python train.py --d_model=128 --n_head=8 --head_dim=32 --vocab_size=2892 --rope_base=10000.0 --lr_head=0.00855 --doc_mask=true --dataset="wikipedia_en"
Each number is 200 + 40 x the weight over the matrix's rms, rounded and kept within 0 to 999. Layers, rows and columns count from 0.

# layer 3 MLP down, 128x1024, rms 0.216, rows 0-108, columns 576-639
211,173,210,228,228,219,219,220,198,239,123,191,180,189,222,211,145,187,195,220,191,169,198,150,180,117,184,265,188,268,209,211,263,193,215,204,240,204,247,244,189,184,218,190,194,202,202,252,236,182,249,189,146,184,235,146,235,217,136,253,191,214,194,190
201,230,242,183,213,195,216,160,184,215,163,231,182,228,209,194,198,245,175,209,235,204,242,267,206,152,151,147,185,213,281,239,130,194,95,191,213,136,218,192,222,248,251,208,193,195,155,181,281,204,228,210,236,181,227,165,241,210,189,202,211,184,151,173
182,226,245,179,178,188,201,220,227,236,224,154,207,141,131,239,123,123,131,172,198,250,129,241,210,212,160,219,173,200,122,185,242,258,191,197,204,163,162,231,164,244,180,205,163,198,213,132,255,233,265,224,172,268,171,248,175,219,174,257,226,118,241,193
203,167,284,219,271,145,202,225,254,133,103,241,243,223,178,151,115,228,185,244,221,240,231,142,192,216,176,124,281,162,184,196,257,147,186,187,254,270,198,202,147,199,212,247,179,185,153,216,230,232,182,242,223,85,172,220,214,248,206,131,211,186,209,207
260,168,79,166,180,200,195,167,225,159,146,165,214,185,172,242,232,182,233,231,238,272,228,219,201,164,228,205,211,247,215,218,218,226,235,210,200,233,234,178,212,261,197,215,259,273,213,243,211,269,229,159,187,205,171,235,222,153,165,179,206,221,180,229
278,264,190,172,192,220,157,162,177,199,236,270,216,214,150,229,210,224,192,225,189,258,184,139,174,182,232,200,221,151,171,194,183,143,149,234,196,158,160,167,153,213,230,252,181,144,268,217,253,150,163,182,142,255,142,134,195,244,258,305,187,111,200,177
165,158,187,198,225,214,148,202,185,252,200,249,160,181,167,206,169,174,168,173,229,335,227,198,202,223,289,200,237,198,222,247,158,196,164,234,191,205,208,238,233,132,232,200,249,292,225,191,209,227,179,208,185,204,214,253,213,197,187,211,179,141,215,196
192,239,204,190,133,169,178,257,261,131,186,219,172,263,207,294,239,210,230,206,179,250,163,249,175,197,215,194,198,171,183,244,245,138,222,234,179,200,199,254,175,230,174,112,262,143,191,201,170,141,217,178,223,266,163,222,218,120,194,182,161,221,300,141
187,187,148,241,283,228,248,144,181,223,309,192,161,170,233,235,226,198,231,244,243,170,202,222,194,265,183,235,209,149,117,279,279,154,146,174,165,241,201,162,222,195,247,195,251,192,177,204,172,249,205,199,169,230,197,196,141,181,205,151,239,220,206,181
141,216,206,198,230,152,197,291,181,165,195,168,246,180,171,87,151,173,198,148,118,169,195,210,230,148,218,219,218,248,214,164,247,156,184,173,174,113,226,261,219,251,180,215,258,195,245,177,177,222,201,176,224,186,132,256,215,181,179,161,188,219,230,166
224,163,179,237,177,132,266,297,208,264,155,214,250,175,198,161,217,178,215,191,238,187,168,262,257,114,210,251,187,253,154,215,277,284,202,253,270,237,205,217,232,162,226,146,167,201,252,196,278,277,210,120,148,167,191,180,225,168,235,168,184,254,188,119
199,225,211,231,196,227,202,162,203,194,273,174,201,208,171,205,213,228,210,166,178,184,184,178,80,256,226,237,210,211,196,199,262,197,182,275,228,244,174,295,293,172,237,234,223,171,174,182,136,192,165,172,232,280,201,209,246,186,181,98,246,205,181,188
213,135,153,205,205,209,196,134,228,207,261,253,221,190,210,219,211,155,187,168,147,258,126,182,206,194,205,231,178,140,285,203,261,276,170,177,178,203,291,227,147,185,165,214,220,210,177,225,172,142,154,132,191,121,197,191,239,138,231,147,190,174,194,207
195,193,230,191,176,199,231,246,164,187,299,157,117,199,167,172,275,260,150,232,229,193,177,164,153,197,212,147,139,259,225,222,212,209,160,158,260,203,181,231,217,186,159,192,253,187,264,163,167,231,152,210,193,245,211,189,186,259,171,143,195,221,185,234
192,231,194,258,214,237,194,250,213,259,213,187,197,261,203,212,91,222,290,193,146,178,208,230,233,182,190,150,193,136,204,170,173,160,261,250,147,152,249,133,182,220,195,124,167,270,151,143,220,230,229,257,200,202,174,248,191,217,137,241,241,203,201,180
207,211,171,154,214,200,155,200,176,239,207,174,196,209,203,204,198,157,171,233,128,246,182,159,227,235,188,177,211,176,226,223,236,236,248,247,134,161,226,272,234,217,178,181,183,200,214,175,214,151,132,192,175,199,182,153,238,153,167,194,190,204,194,232
223,233,127,210,254,192,164,206,193,206,136,210,211,214,250,222,234,236,240,201,185,266,169,189,224,276,143,259,217,222,132,232,278,238,238,182,193,191,166,202,179,182,223,199,232,235,217,199,212,162,182,215,256,187,245,167,215,168,227,202,183,245,172,195
182,228,212,196,220,230,196,248,249,162,203,168,178,140,184,204,211,237,246,244,228,175,115,268,191,216,307,241,195,176,225,197,222,167,235,191,156,221,254,174,207,196,205,207,211,220,164,151,190,120,238,211,203,193,171,165,182,211,206,202,148,151,189,208
232,222,153,174,213,251,156,318,212,222,268,220,286,190,194,177,229,246,182,201,169,228,152,182,193,176,192,265,263,109,198,244,156,213,217,155,180,182,204,142,227,199,232,149,208,124,178,162,148,136,213,190,276,175,204,154,201,77,223,245,261,127,119,157
209,215,201,187,236,192,217,291,195,147,228,184,188,140,171,198,212,264,198,139,158,183,207,198,205,151,153,232,193,190,154,257,146,188,189,178,143,256,204,199,235,226,189,228,57,218,146,192,183,149,248,238,198,215,192,226,175,191,168,194,183,245,231,205
174,228,254,206,213,271,214,154,149,168,142,200,217,206,192,177,241,212,208,144,193,218,247,194,236,215,205,197,189,205,185,249,177,165,237,123,228,163,116,196,206,217,205,206,230,162,164,223,234,167,245,205,159,130,207,173,152,182,182,203,193,144,187,177
253,165,197,200,197,156,214,217,168,181,158,209,176,284,268,257,169,209,101,231,219,215,133,171,212,194,162,193,177,216,200,127,235,181,284,215,185,234,231,259,185,213,171,195,238,209,224,245,178,178,119,263,265,129,237,157,216,246,221,179,232,214,267,133
202,176,180,191,176,185,207,110,208,119,254,277,235,159,135,170,263,219,184,163,200,263,208,189,250,202,170,181,169,165,238,232,185,240,195,191,275,120,199,79,167,144,202,194,193,201,255,203,196,114,244,307,192,177,223,209,243,247,125,243,159,245,150,178
211,284,225,264,186,215,199,200,264,209,150,193,201,152,233,166,183,190,216,198,183,216,190,237,139,172,275,169,165,218,160,182,168,248,123,258,235,158,248,237,241,205,238,269,227,205,188,182,203,323,156,319,213,186,256,251,238,216,178,237,262,208,217,179
225,198,282,193,197,148,297,203,128,154,164,204,201,146,130,124,179,237,170,237,245,204,134,170,262,239,187,225,235,236,227,194,230,208,188,162,134,183,180,207,220,228,183,236,170,176,185,183,182,140,265,87,242,122,128,187,128,180,219,203,156,257,105,231
208,231,221,211,129,183,263,177,225,169,226,176,274,229,191,237,256,196,178,160,206,275,200,206,198,104,174,220,141,161,217,168,191,220,235,257,107,176,143,145,200,133,228,214,142,247,132,168,203,168,110,210,217,218,140,143,191,230,191,198,183,209,149,191
223,143,196,231,197,188,197,130,194,205,249,183,206,244,193,223,148,201,260,132,154,193,158,184,202,194,154,127,216,206,117,102,161,253,153,261,244,216,188,164,222,200,233,115,171,220,173,184,187,145,279,235,193,154,204,195,249,223,218,192,175,182,115,205
212,220,206,221,187,287,254,128,177,185,127,242,172,167,213,184,244,164,139,254,207,225,303,269,237,137,283,182,266,129,224,164,215,265,218,248,191,207,225,227,273,145,184,307,231,215,206,247,255,217,204,206,219,89,244,126,175,244,249,219,164,155,210,156
223,188,131,218,156,196,258,184,178,127,214,289,106,203,221,233,223,183,199,157,215,217,201,228,256,213,182,205,166,207,149,144,179,237,173,251,102,248,202,227,164,109,79,101,220,143,195,176,299,168,241,198,121,242,256,187,183,191,204,263,220,251,153,179
252,173,246,146,148,238,203,180,159,262,194,163,259,310,150,275,194,253,264,194,176,243,200,184,161,153,253,156,234,145,134,273,206,190,164,170,283,257,192,122,180,205,208,256,186,228,204,215,183,258,229,229,186,208,262,172,201,259,200,223,158,212,184,150
261,135,163,220,200,209,276,176,155,227,204,223,193,167,252,217,225,184,177,249,242,275,216,175,282,210,210,281,254,186,181,228,154,177,125,197,179,198,127,170,213,197,185,184,172,212,220,223,211,161,183,214,223,260,180,208,182,164,144,273,175,186,196,210
199,166,274,185,139,183,272,180,217,192,268,140,176,87,178,241,280,191,229,197,212,168,224,246,163,188,165,235,161,300,190,284,196,177,179,142,194,207,220,250,227,215,205,243,152,157,236,136,222,170,214,305,270,247,243,237,200,157,271,191,168,213,205,193
246,120,167,261,232,214,230,202,186,244,136,200,146,235,212,179,166,257,93,170,227,193,205,179,244,262,240,192,222,216,207,223,174,133,217,163,196,178,134,177,153,309,207,151,185,169,180,253,153,157,269,222,198,156,152,164,252,199,179,108,123,199,284,161
200,205,170,192,220,121,175,167,232,196,234,219,217,183,178,241,211,180,203,129,154,157,219,182,144,228,145,118,148,210,249,201,220,184,250,229,164,163,171,219,188,204,247,195,270,178,216,221,145,188,196,169,203,179,160,204,191,147,248,214,203,215,176,233
181,188,330,217,186,143,202,76,200,143,217,129,113,243,193,185,212,233,202,165,207,172,187,199,147,178,234,213,97,146,170,266,175,190,238,172,245,253,216,206,156,180,217,263,118,215,164,224,149,229,205,212,171,173,129,214,218,194,238,190,188,142,130,234
249,202,220,205,240,186,164,158,153,134,229,156,144,137,141,156,211,216,251,214,171,177,227,177,172,180,163,109,199,206,135,176,299,254,182,283,191,158,161,179,241,215,168,200,203,311,167,153,234,175,150,266,155,231,152,227,203,205,153,216,159,181,250,171
182,242,265,116,221,240,143,191,197,254,141,249,230,175,152,178,183,218,200,256,264,171,163,285,191,149,135,166,141,175,220,193,256,181,213,198,153,218,165,220,185,194,167,241,211,224,227,162,202,229,210,126,178,182,173,275,215,191,149,185,172,186,234,135
206,134,100,303,173,105,159,181,184,235,201,168,261,126,228,235,166,186,175,200,191,272,215,239,210,249,217,296,176,259,202,172,307,215,257,224,217,236,172,298,234,255,233,186,262,207,254,228,142,224,232,201,238,175,143,236,129,217,208,302,184,216,233,143
219,228,230,217,112,203,172,202,170,191,206,216,184,127,168,154,202,216,194,211,183,265,118,233,171,142,274,211,206,186,170,182,175,199,231,224,275,267,213,195,292,194,219,210,180,133,261,195,298,189,199,150,192,115,155,201,185,227,221,248,221,189,256,213
183,197,257,251,183,190,238,196,172,247,232,146,196,155,179,188,167,242,278,162,147,171,215,152,226,160,236,168,222,232,206,223,144,200,179,230,264,183,204,183,189,230,149,173,196,169,205,179,236,176,219,161,131,261,235,246,212,234,179,120,130,195,153,257
142,179,138,183,159,192,227,241,174,201,227,179,215,248,194,191,189,176,201,194,225,234,225,186,242,228,189,198,189,202,260,178,204,220,234,209,234,172,204,258,245,145,171,206,248,181,194,228,218,230,242,260,253,221,242,173,188,186,156,198,207,212,260,145
170,242,269,164,244,234,184,269,170,178,124,208,184,126,240,195,256,234,167,155,137,216,247,172,209,234,200,202,228,144,212,237,281,167,193,213,221,176,208,207,188,219,191,248,218,209,150,144,167,251,176,199,215,228,188,273,233,177,178,236,217,241,131,242
185,174,231,157,199,171,176,175,205,229,227,195,223,82,207,179,180,252,183,178,253,275,100,222,173,319,159,200,150,195,226,231,236,172,161,179,163,201,201,189,201,215,171,197,199,250,174,211,169,203,253,134,235,196,185,302,167,223,212,157,208,214,245,314
174,257,172,216,216,222,186,102,294,206,137,205,198,219,264,162,242,157,185,183,196,90,235,191,225,183,205,240,223,208,173,153,190,258,213,210,161,212,159,155,187,185,243,160,253,214,191,235,253,238,164,210,188,270,178,158,228,207,235,284,235,162,220,161
218,200,182,237,189,222,195,234,98,182,208,172,262,174,203,214,161,284,221,208,236,256,196,275,266,227,131,156,156,186,219,97,170,208,178,164,151,149,227,227,259,193,217,285,239,182,241,151,246,210,209,206,184,132,197,220,188,137,203,241,199,221,178,225
148,118,214,203,211,215,255,121,124,181,162,204,226,259,179,186,255,179,199,256,244,161,146,165,280,167,216,200,217,235,154,163,253,217,217,235,221,244,243,227,200,200,116,187,195,176,167,214,149,279,181,178,215,184,253,267,287,149,186,231,207,180,167,148
192,234,161,274,220,218,187,232,229,229,169,237,236,208,218,239,152,192,280,246,239,217,224,184,229,217,201,181,176,183,192,194,116,201,160,192,196,166,146,174,179,259,200,232,168,257,274,203,147,241,237,225,220,175,126,184,222,219,215,224,221,138,225,99
250,172,112,227,208,210,188,196,212,207,264,245,228,181,173,165,270,156,201,190,233,153,161,284,188,228,206,227,253,165,182,224,267,291,260,216,183,253,209,197,229,195,168,197,206,150,236,182,236,167,187,120,225,239,204,218,169,150,203,172,191,204,305,223
224,215,133,222,197,163,174,287,203,190,227,239,185,265,246,244,255,128,201,200,215,210,227,145,206,232,141,226,156,98,224,239,298,226,172,149,224,176,142,203,210,153,255,204,240,179,212,210,253,255,181,155,192,194,183,217,175,178,182,185,196,243,251,69
169,203,189,172,115,146,226,202,184,170,146,212,199,192,212,184,147,248,278,217,194,149,173,234,236,226,219,220,212,204,145,213,248,183,221,200,250,191,248,257,216,217,266,227,184,209,263,160,228,199,146,196,182,249,182,191,164,232,202,212,185,230,276,191
187,175,257,217,157,266,191,162,230,247,163,183,234,226,206,212,170,153,192,269,193,275,201,232,171,204,176,167,181,197,292,238,198,187,227,197,171,251,241,177,263,252,205,197,179,255,222,226,317,132,150,189,233,222,148,229,228,194,219,178,138,188,249,201
216,187,179,161,279,266,259,142,177,208,118,195,344,95,241,138,157,187,188,179,214,183,201,202,213,176,202,205,172,127,182,173,204,167,204,229,174,218,210,153,224,196,205,203,214,159,172,229,264,145,202,258,178,260,210,217,153,227,173,204,231,177,257,228
184,204,186,204,163,184,204,290,149,230,228,178,158,179,205,225,200,129,162,146,216,291,199,249,242,270,137,240,207,213,225,171,222,227,225,185,163,214,174,276,186,250,226,244,219,168,177,223,223,142,227,169,185,187,175,239,211,190,275,253,173,195,173,216
307,249,149,224,228,173,143,269,240,183,131,212,177,269,158,246,240,196,202,175,165,160,214,199,250,205,211,177,148,193,259,139,261,181,179,218,205,224,236,242,237,178,222,178,264,202,273,225,156,255,222,149,180,221,217,285,203,234,244,184,109,279,165,248
220,130,161,246,224,201,199,301,206,219,192,219,223,215,170,216,191,202,227,173,248,229,157,197,157,206,191,256,171,221,214,208,207,205,242,144,202,254,214,223,222,142,253,219,242,219,196,202,238,158,148,189,197,222,149,185,217,193,214,192,223,183,240,215
213,232,170,283,217,173,238,214,250,235,186,203,163,194,223,192,163,209,238,167,200,257,197,189,232,213,201,157,143,220,293,251,197,204,152,241,256,191,188,227,282,260,221,199,152,194,171,199,112,223,110,225,240,234,129,244,269,185,213,183,206,252,226,242
194,159,201,196,220,223,243,186,262,202,195,216,161,156,128,250,149,222,142,218,224,165,207,215,168,188,228,174,215,119,207,256,207,168,293,180,169,221,185,158,170,114,228,139,263,218,297,267,215,177,191,207,189,197,260,246,206,199,196,188,216,183,184,132
209,187,165,184,146,244,229,249,169,154,183,185,164,187,220,265,133,236,325,162,147,190,262,233,169,184,157,194,168,231,176,174,198,210,177,190,229,51,209,171,232,192,181,223,153,206,135,140,172,257,254,223,205,177,214,214,206,253,246,238,216,233,161,171
260,207,197,204,213,191,152,196,129,164,185,186,183,219,118,151,160,201,196,182,202,216,112,154,190,139,200,267,249,218,265,204,221,179,237,290,198,208,178,250,185,177,156,205,179,170,161,217,179,145,186,152,186,193,173,166,182,183,158,249,236,204,174,153
216,230,194,236,217,282,264,228,329,252,174,202,241,270,214,235,183,264,200,210,281,204,242,275,205,163,185,135,231,225,214,165,139,173,104,255,189,217,150,237,232,185,182,235,239,175,161,199,220,174,224,174,278,202,197,221,168,249,187,180,196,211,156,205
246,232,331,200,230,231,186,260,247,193,179,174,206,79,189,186,205,79,177,306,198,240,191,166,228,163,188,123,245,172,237,162,163,218,224,158,109,105,227,190,201,169,136,247,149,183,293,149,166,164,209,193,154,234,159,209,225,174,216,136,241,185,165,255
188,199,151,220,240,220,194,208,264,232,190,119,227,205,196,175,181,229,195,244,225,168,213,162,270,155,196,146,164,202,186,230,195,238,199,212,150,261,156,166,240,176,131,209,204,211,154,153,201,171,266,237,240,143,226,208,216,135,255,128,253,179,195,209
258,263,163,208,226,203,225,269,259,205,202,181,189,278,166,213,208,150,121,261,234,142,223,211,173,113,217,200,175,250,118,142,289,274,189,229,129,245,216,261,148,257,187,193,226,238,230,199,217,193,196,169,196,205,210,240,256,175,115,231,205,269,136,249
228,224,232,221,193,188,198,239,160,252,215,113,179,200,150,235,233,131,222,270,131,204,141,233,209,255,193,116,172,199,166,171,323,218,237,252,161,139,178,231,220,213,214,215,230,175,228,223,149,214,257,222,235,191,152,239,159,176,175,248,266,192,222,236
247,309,243,244,153,190,193,207,234,191,228,211,162,210,220,190,172,168,187,163,284,248,233,291,227,231,247,250,153,145,225,161,212,215,192,270,212,169,265,206,211,188,274,192,191,218,144,203,118,187,245,197,158,203,157,256,138,217,206,243,202,228,256,212
168,175,217,184,192,224,181,188,242,165,240,166,226,281,213,217,230,263,211,167,211,128,193,160,191,237,194,239,169,158,119,187,122,164,154,223,199,161,203,183,260,288,194,190,225,219,229,205,220,268,268,103,219,234,217,173,152,213,179,203,145,129,175,231
191,205,175,231,228,188,212,248,227,131,179,233,126,198,231,262,198,173,211,204,195,242,201,128,251,219,215,230,169,184,227,218,233,227,154,211,203,79,194,203,213,167,229,252,239,207,198,187,206,186,200,215,252,182,192,180,188,215,141,256,146,209,344,216
267,189,128,245,221,212,265,240,206,239,192,128,256,233,195,225,169,216,187,286,213,204,170,177,289,182,167,235,279,278,251,279,265,193,195,282,251,192,138,256,189,165,198,197,217,262,171,163,164,194,119,231,299,164,225,253,191,209,248,286,164,236,235,168
82,214,141,163,208,234,198,252,187,208,200,218,171,272,145,259,176,232,163,226,200,223,181,89,259,189,158,220,164,254,230,279,131,216,128,251,200,165,179,283,202,216,201,225,223,195,206,152,192,151,136,212,162,296,205,186,114,163,178,191,208,298,138,205
189,211,261,240,172,137,149,206,125,213,219,146,176,236,161,257,167,220,195,168,177,222,228,194,236,176,208,181,179,223,200,223,207,198,201,229,181,231,140,235,182,173,190,182,221,215,191,269,213,121,225,163,257,188,126,140,148,230,96,267,197,199,178,170
216,142,309,164,282,205,276,262,203,207,168,197,177,181,193,259,250,183,182,235,205,259,201,160,190,129,220,220,204,178,217,170,265,180,248,245,254,190,231,182,273,238,249,139,187,206,213,220,208,167,201,160,177,243,209,274,100,181,249,217,216,220,152,200
213,226,267,194,238,225,227,197,244,237,175,164,152,292,177,194,152,201,185,242,188,153,178,186,119,199,229,214,245,170,198,224,199,171,160,150,220,212,243,182,142,274,253,169,146,211,212,155,177,270,234,239,196,218,233,202,212,184,252,179,173,213,184,244
175,226,226,201,126,198,100,188,213,159,210,136,187,209,237,209,220,225,176,111,188,228,162,157,189,191,224,198,266,201,125,205,155,137,130,155,273,188,230,249,175,197,293,210,192,219,187,140,252,249,183,139,244,247,220,157,150,236,173,158,216,168,211,240
163,216,193,161,176,171,217,240,233,217,312,156,173,249,227,215,186,228,229,168,205,209,241,171,198,261,149,177,194,189,177,172,172,232,177,198,249,195,199,241,196,197,114,163,234,177,188,236,172,223,224,202,170,175,222,185,169,203,214,248,203,159,197,145
246,231,209,174,155,302,193,189,209,234,161,212,232,232,171,228,151,226,153,241,194,208,230,226,204,177,148,231,129,205,191,231,169,163,192,188,225,222,177,104,236,159,268,186,169,195,162,203,181,145,273,263,224,290,111,297,224,223,135,248,168,197,196,186
213,208,211,196,216,235,195,236,204,193,145,155,151,263,145,247,245,172,225,228,155,228,195,222,186,225,205,206,177,224,148,150,192,235,159,204,210,241,218,142,167,243,294,163,148,189,197,203,150,237,200,259,176,234,214,235,294,141,241,222,179,240,186,194
257,203,177,161,203,187,253,217,194,220,257,228,175,260,234,165,162,148,189,221,205,249,179,112,200,246,214,213,157,183,217,177,160,202,154,256,220,256,209,257,214,220,212,117,148,222,259,144,255,184,156,236,180,243,174,151,265,197,207,188,213,215,195,303
180,185,207,214,279,223,197,269,163,177,109,194,182,194,165,168,162,205,222,202,230,219,233,152,264,230,219,215,225,158,221,237,189,211,208,124,189,277,265,250,186,204,225,183,253,193,180,165,202,148,123,168,202,99,186,175,188,117,198,196,161,212,206,173
210,159,182,237,254,145,206,181,224,219,197,238,172,238,222,189,300,177,176,193,281,231,178,250,218,164,115,230,203,208,172,189,179,194,154,208,232,233,216,152,156,231,144,234,205,221,246,137,252,224,247,217,154,219,249,219,245,174,148,201,139,189,179,194
221,188,224,187,224,123,237,188,277,238,228,139,140,189,223,170,227,250,224,229,210,158,231,106,91,182,184,167,181,154,218,255,211,267,177,154,268,166,210,191,252,132,232,158,171,211,245,122,199,276,187,197,205,238,195,184,226,212,178,152,170,181,235,105
211,197,143,154,149,268,245,213,167,184,167,222,173,259,211,181,77,213,209,202,193,189,206,162,193,196,193,226,233,197,175,199,180,178,188,175,171,207,194,280,214,199,252,206,221,244,240,179,248,230,202,238,154,114,195,172,213,169,209,165,160,178,219,217
175,162,137,176,160,198,154,209,125,245,152,171,198,137,193,255,167,224,167,194,164,166,214,166,206,155,202,199,227,144,203,233,136,267,127,191,155,104,123,198,194,254,95,223,161,281,230,197,172,190,223,217,137,209,259,298,228,209,185,202,170,214,168,200
277,205,319,268,203,280,249,165,156,232,194,212,208,136,173,139,243,216,255,195,234,251,217,280,237,222,161,179,237,200,250,208,144,250,228,165,187,287,182,137,191,225,193,238,223,211,147,191,205,125,217,229,147,112,151,168,137,293,190,227,220,196,179,220
163,152,223,192,210,217,204,185,156,189,225,181,218,222,263,105,248,174,143,208,221,243,154,228,271,136,165,168,267,284,190,241,182,171,212,250,159,257,261,204,156,171,93,184,214,224,151,259,168,221,206,182,270,202,150,270,146,198,229,164,246,176,236,217
195,343,181,186,144,181,171,172,311,166,178,213,203,237,253,219,165,207,226,188,177,241,222,300,236,207,191,204,134,241,176,236,168,237,169,200,181,204,182,208,171,262,164,160,203,209,233,225,180,157,225,244,181,205,172,203,227,238,246,219,227,154,162,209
251,286,204,178,170,219,155,298,188,164,256,146,207,280,230,215,238,157,146,308,229,217,214,265,134,190,163,221,195,195,193,137,243,303,287,229,152,211,143,192,206,243,238,228,218,236,221,235,207,233,273,186,171,180,197,267,155,264,184,248,283,214,249,225
157,152,216,207,185,163,151,233,240,156,184,131,229,251,182,169,135,191,179,196,132,227,169,160,237,142,206,208,195,188,300,215,235,171,258,225,237,156,220,207,228,175,200,190,188,248,214,245,149,218,270,177,168,187,187,130,193,191,202,135,273,224,138,181
204,229,292,227,239,244,253,206,187,231,98,199,176,289,211,101,208,226,232,238,152,162,198,227,133,215,199,235,236,185,181,215,187,183,217,160,248,209,216,213,203,205,217,253,210,228,217,166,156,133,201,219,216,181,256,207,211,166,174,231,221,216,184,192
224,174,207,174,147,223,263,207,268,161,225,245,181,159,261,208,229,202,153,188,191,250,223,206,201,214,129,124,181,262,193,200,252,289,183,170,151,172,232,206,236,224,216,223,225,201,169,192,174,183,242,156,222,164,183,233,198,164,187,225,206,201,269,112
176,235,195,171,213,120,216,223,165,213,190,169,233,193,179,228,279,177,233,236,261,183,170,194,180,171,194,258,261,212,201,170,249,225,94,227,202,158,175,221,227,198,233,263,224,197,184,211,218,162,204,202,169,216,215,165,201,166,164,200,220,188,207,214
163,170,220,139,143,224,204,154,179,189,204,237,114,184,149,188,181,201,151,221,213,190,176,246,229,203,219,163,156,237,232,180,192,201,182,157,221,206,214,188,186,244,165,210,218,254,180,146,156,184,189,197,195,204,176,221,176,199,234,179,222,130,248,204
152,215,290,179,209,199,187,161,244,221,262,159,189,309,204,136,220,238,148,168,147,256,184,220,180,216,158,202,172,298,217,216,198,239,231,213,233,171,188,132,206,220,236,194,220,275,228,201,152,203,180,232,197,235,134,117,207,243,211,200,157,183,190,144
209,177,136,138,302,201,170,145,221,234,202,193,139,177,193,205,225,252,248,222,161,248,167,163,254,238,123,229,256,205,191,159,265,193,246,216,183,245,207,197,152,197,204,183,138,238,244,219,236,234,184,227,161,158,229,189,256,196,228,220,184,203,174,210
192,215,161,195,180,284,214,158,132,230,211,168,134,145,210,253,220,213,230,212,269,254,201,151,185,174,228,213,155,244,151,134,231,178,212,163,294,243,185,72,148,248,291,268,196,180,138,227,227,169,161,201,141,140,198,146,202,222,142,189,249,232,181,133
174,192,190,145,219,175,213,235,253,199,171,154,243,221,159,207,189,232,227,177,185,215,218,225,177,121,188,213,194,194,167,234,145,173,234,212,145,236,184,219,277,173,136,181,192,177,215,158,251,199,224,146,194,211,109,209,225,223,190,244,151,217,283,154
201,188,218,248,176,110,184,151,313,228,267,209,229,234,252,199,286,205,264,227,208,156,305,136,119,223,198,235,195,219,229,210,181,244,197,263,179,225,187,149,162,271,137,196,220,215,149,204,244,266,159,236,162,168,240,134,205,281,175,176,223,154,206,234
191,236,207,200,150,223,205,155,216,214,235,211,167,118,246,238,250,162,159,239,215,186,200,175,171,174,158,171,193,219,232,213,221,257,168,203,95,182,196,181,201,257,191,217,199,267,230,181,192,243,218,203,211,266,158,213,133,149,213,233,165,223,222,221
255,154,166,231,175,208,236,158,205,247,204,204,245,215,146,104,183,174,188,187,150,137,97,156,223,294,241,187,214,261,211,122,193,187,286,94,236,207,170,121,214,229,175,241,193,204,178,243,210,150,210,159,150,158,132,214,129,229,120,256,283,167,282,224
218,153,228,199,239,251,161,238,193,221,135,241,195,195,158,263,181,149,291,229,236,238,222,219,220,179,165,280,241,175,144,185,215,248,189,135,185,202,171,180,249,188,216,167,204,167,158,180,152,195,226,212,170,157,198,269,220,177,224,215,211,268,136,191
238,123,137,99,204,112,247,213,209,203,214,197,171,160,176,222,149,184,234,207,249,138,258,163,264,232,213,262,245,193,244,281,204,209,265,242,282,183,220,175,203,262,166,217,149,201,236,213,262,192,224,210,271,168,230,257,175,249,181,184,222,135,196,196
156,217,168,194,217,152,232,242,254,223,122,201,212,184,192,172,214,207,199,188,223,231,203,186,217,212,192,179,154,182,223,239,217,163,215,129,227,202,188,296,210,211,190,281,264,179,197,266,190,173,174,171,241,220,147,181,191,230,213,185,202,191,182,248
201,266,213,227,239,259,265,276,175,213,155,230,241,198,237,153,154,221,183,157,185,237,122,290,153,192,240,247,133,245,218,175,209,184,239,190,239,132,187,220,176,182,312,173,168,203,266,248,184,222,184,201,205,250,157,208,166,225,140,230,241,254,114,201
207,223,154,147,214,251,260,197,138,151,177,178,195,193,262,159,173,243,247,274,195,242,219,288,234,215,160,189,229,165,227,203,225,258,240,191,174,206,207,128,179,150,218,188,177,141,233,203,121,300,247,197,251,207,200,179,215,165,158,201,292,135,188,209
205,179,116,186,166,162,197,146,206,219,240,187,211,233,174,144,308,180,146,164,249,220,164,202,179,170,258,206,231,206,182,184,168,251,244,229,122,254,263,193,226,156,154,238,254,213,271,195,169,160,208,195,226,221,183,240,163,167,185,190,278,311,269,140
135,239,216,185,215,153,216,240,156,167,285,193,158,326,194,212,219,185,204,197,240,150,223,194,159,193,255,187,122,128,138,253,231,168,124,131,224,255,223,182,238,175,197,244,224,216,203,182,241,186,265,249,180,198,255,223,249,270,205,211,202,207,180,167
175,211,231,214,276,238,201,214,200,160,214,220,190,255,216,209,217,228,234,183,105,184,184,148,189,281,336,97,175,256,206,194,172,262,188,243,133,156,181,175,140,233,198,149,212,315,198,219,155,225,255,204,165,217,232,122,201,154,191,209,187,200,197,193
176,171,189,202,158,211,151,193,166,141,220,202,146,212,261,255,241,133,249,168,195,195,290,230,196,234,279,185,183,162,261,215,218,269,243,183,257,259,207,157,227,115,166,226,169,185,270,286,243,156,242,155,219,236,288,136,184,205,169,210,224,235,216,125
182,242,246,188,227,232,225,178,164,166,100,164,148,219,184,242,163,142,174,254,236,116,199,163,193,132,183,164,158,105,183,144,218,186,181,165,156,286,246,98,150,209,201,180,201,211,194,163,228,186,209,207,241,247,292,274,115,176,211,208,155,302,193,206
273,153,189,186,244,181,146,265,135,211,172,182,143,142,199,217,190,226,225,169,180,208,226,155,191,227,204,246,244,140,243,151,180,218,171,165,238,188,176,113,202,195,213,258,227,186,221,207,161,214,170,248,221,196,217,204,194,184,262,149,208,215,190,165